Weights of a small transformer language model: vocabulary 8192.
Each number is 500 + 25 x the weight over its row's rms, rounded and kept within 0 to 999. Layers, rows and columns count from 0. Numbers have three digits each. The size before them is the row's rms in percent of the matrix's.

# layer 8 MLP up, 1024x128, rms 0.211, rows 1007-1023, columns 64-95
095:538522490465494484498490518529495479510504495454525498481546468487531495485509482503503542472538
104:514518491485474435520470459470523559535496493536498525501476517487540537525504481508492508505508
097:496495495451482485475512501499514483486473496527504501491499511520477506466497468514503454559521
100:516447465525503477497501491505497509476514530473477525446532499479548521511474484484501492485519
095:512452509471470513477487492492468464504454537484469493482495491487538506506546511493502473481510
101:470483471493534504548460510468520484479510479460495523464540511507490468508482449506485541515538
100:503513518520526513467499540526506453485490499474489520499503519454511502441480521482490471509483
107:531483488518503519486469522468506458516510516486497506475504517507455463545493456563494497469495
099:456498507513470474468511488497515480494451492506544473501510523532506519504476522504477506496488
104:528521499465504504463462479515471498493513499538497536501505554506449487541504517498506542469494
100:441451499515483485533462505506532530503487554488484531495507502457510516538496503492496503478487
099:494480476514451482465491463473497523495497476505474537498477511507490499540493481516485500438512
094:496481507495483501491484492511511439536535473521558425468484514490492473483517515493483493552461
097:513516491447493440489540512500498468510505516511501539489550528523518459469503458519535504472458
111:477477513513483462502446516500512516507500502497473458491478504492479497511494513489453466514503
105:539538512535489529485494483482518532508480571514479468489494526467472508522501487474498466488517
106:517511484542517501528513516511515549508515497501501540519480472490504491468461490492502530483508
# layer 8 MLP down (transposed), 1024x128, rms 0.161, rows 1007-1023, columns 64-95
087:515478478557483492494446528477496540482506506528497511485513502492489501509582481514472499486463
107:467467528514498445542500546518534491496496523575463507506479539522491522507496494506477499459458
096:494494479520561523469447503508482504492514543434531515515500493482498496526524484475504511503505
102:494530504511504485512529493491499518503505502465543485526490578476527469499525508507507509498446
093:510434484487524521503503494490501427470542554507495500532482449467512484462510480511478525491513
100:523535486488469467516498478559501502477518490528476524453492507504463503526501516511513498474464
097:495497504497450528516518493480528514514532513494496529499500471512503515546493492540551541465516
108:508515481505544533476463526549471487491505521514516474492526529452490501485514526508543482512513
096:557525474465539518563497499512473513487533494457495527452507527481506464466497500499533499473504
092:498501494519498510515514511470516495504504471488472477518487470484550496493491483530495511517488
101:484462536512478494508462485481547537514518509511520461512531538539482506498488535471489488498468
101:537503521488506499492543488480503524488488476496493501494514511548506473514466515484513547493529
093:532447503516458510529476472470489515512466488494537517520457495539488509513509476487483457475510
093:486472492509505467513485467468502532484560475479501515485481476510542502485520486508494503458501
104:487485464481505474497469498494482481499492474515522445520507522511474504496507488500468487532474
107:524507511491482457518471467524495488535479485471481513508499509466519491534510484453532445459514
113:560481492455549508472463515483525509537464504500527502487564519474516505527489494493543517519519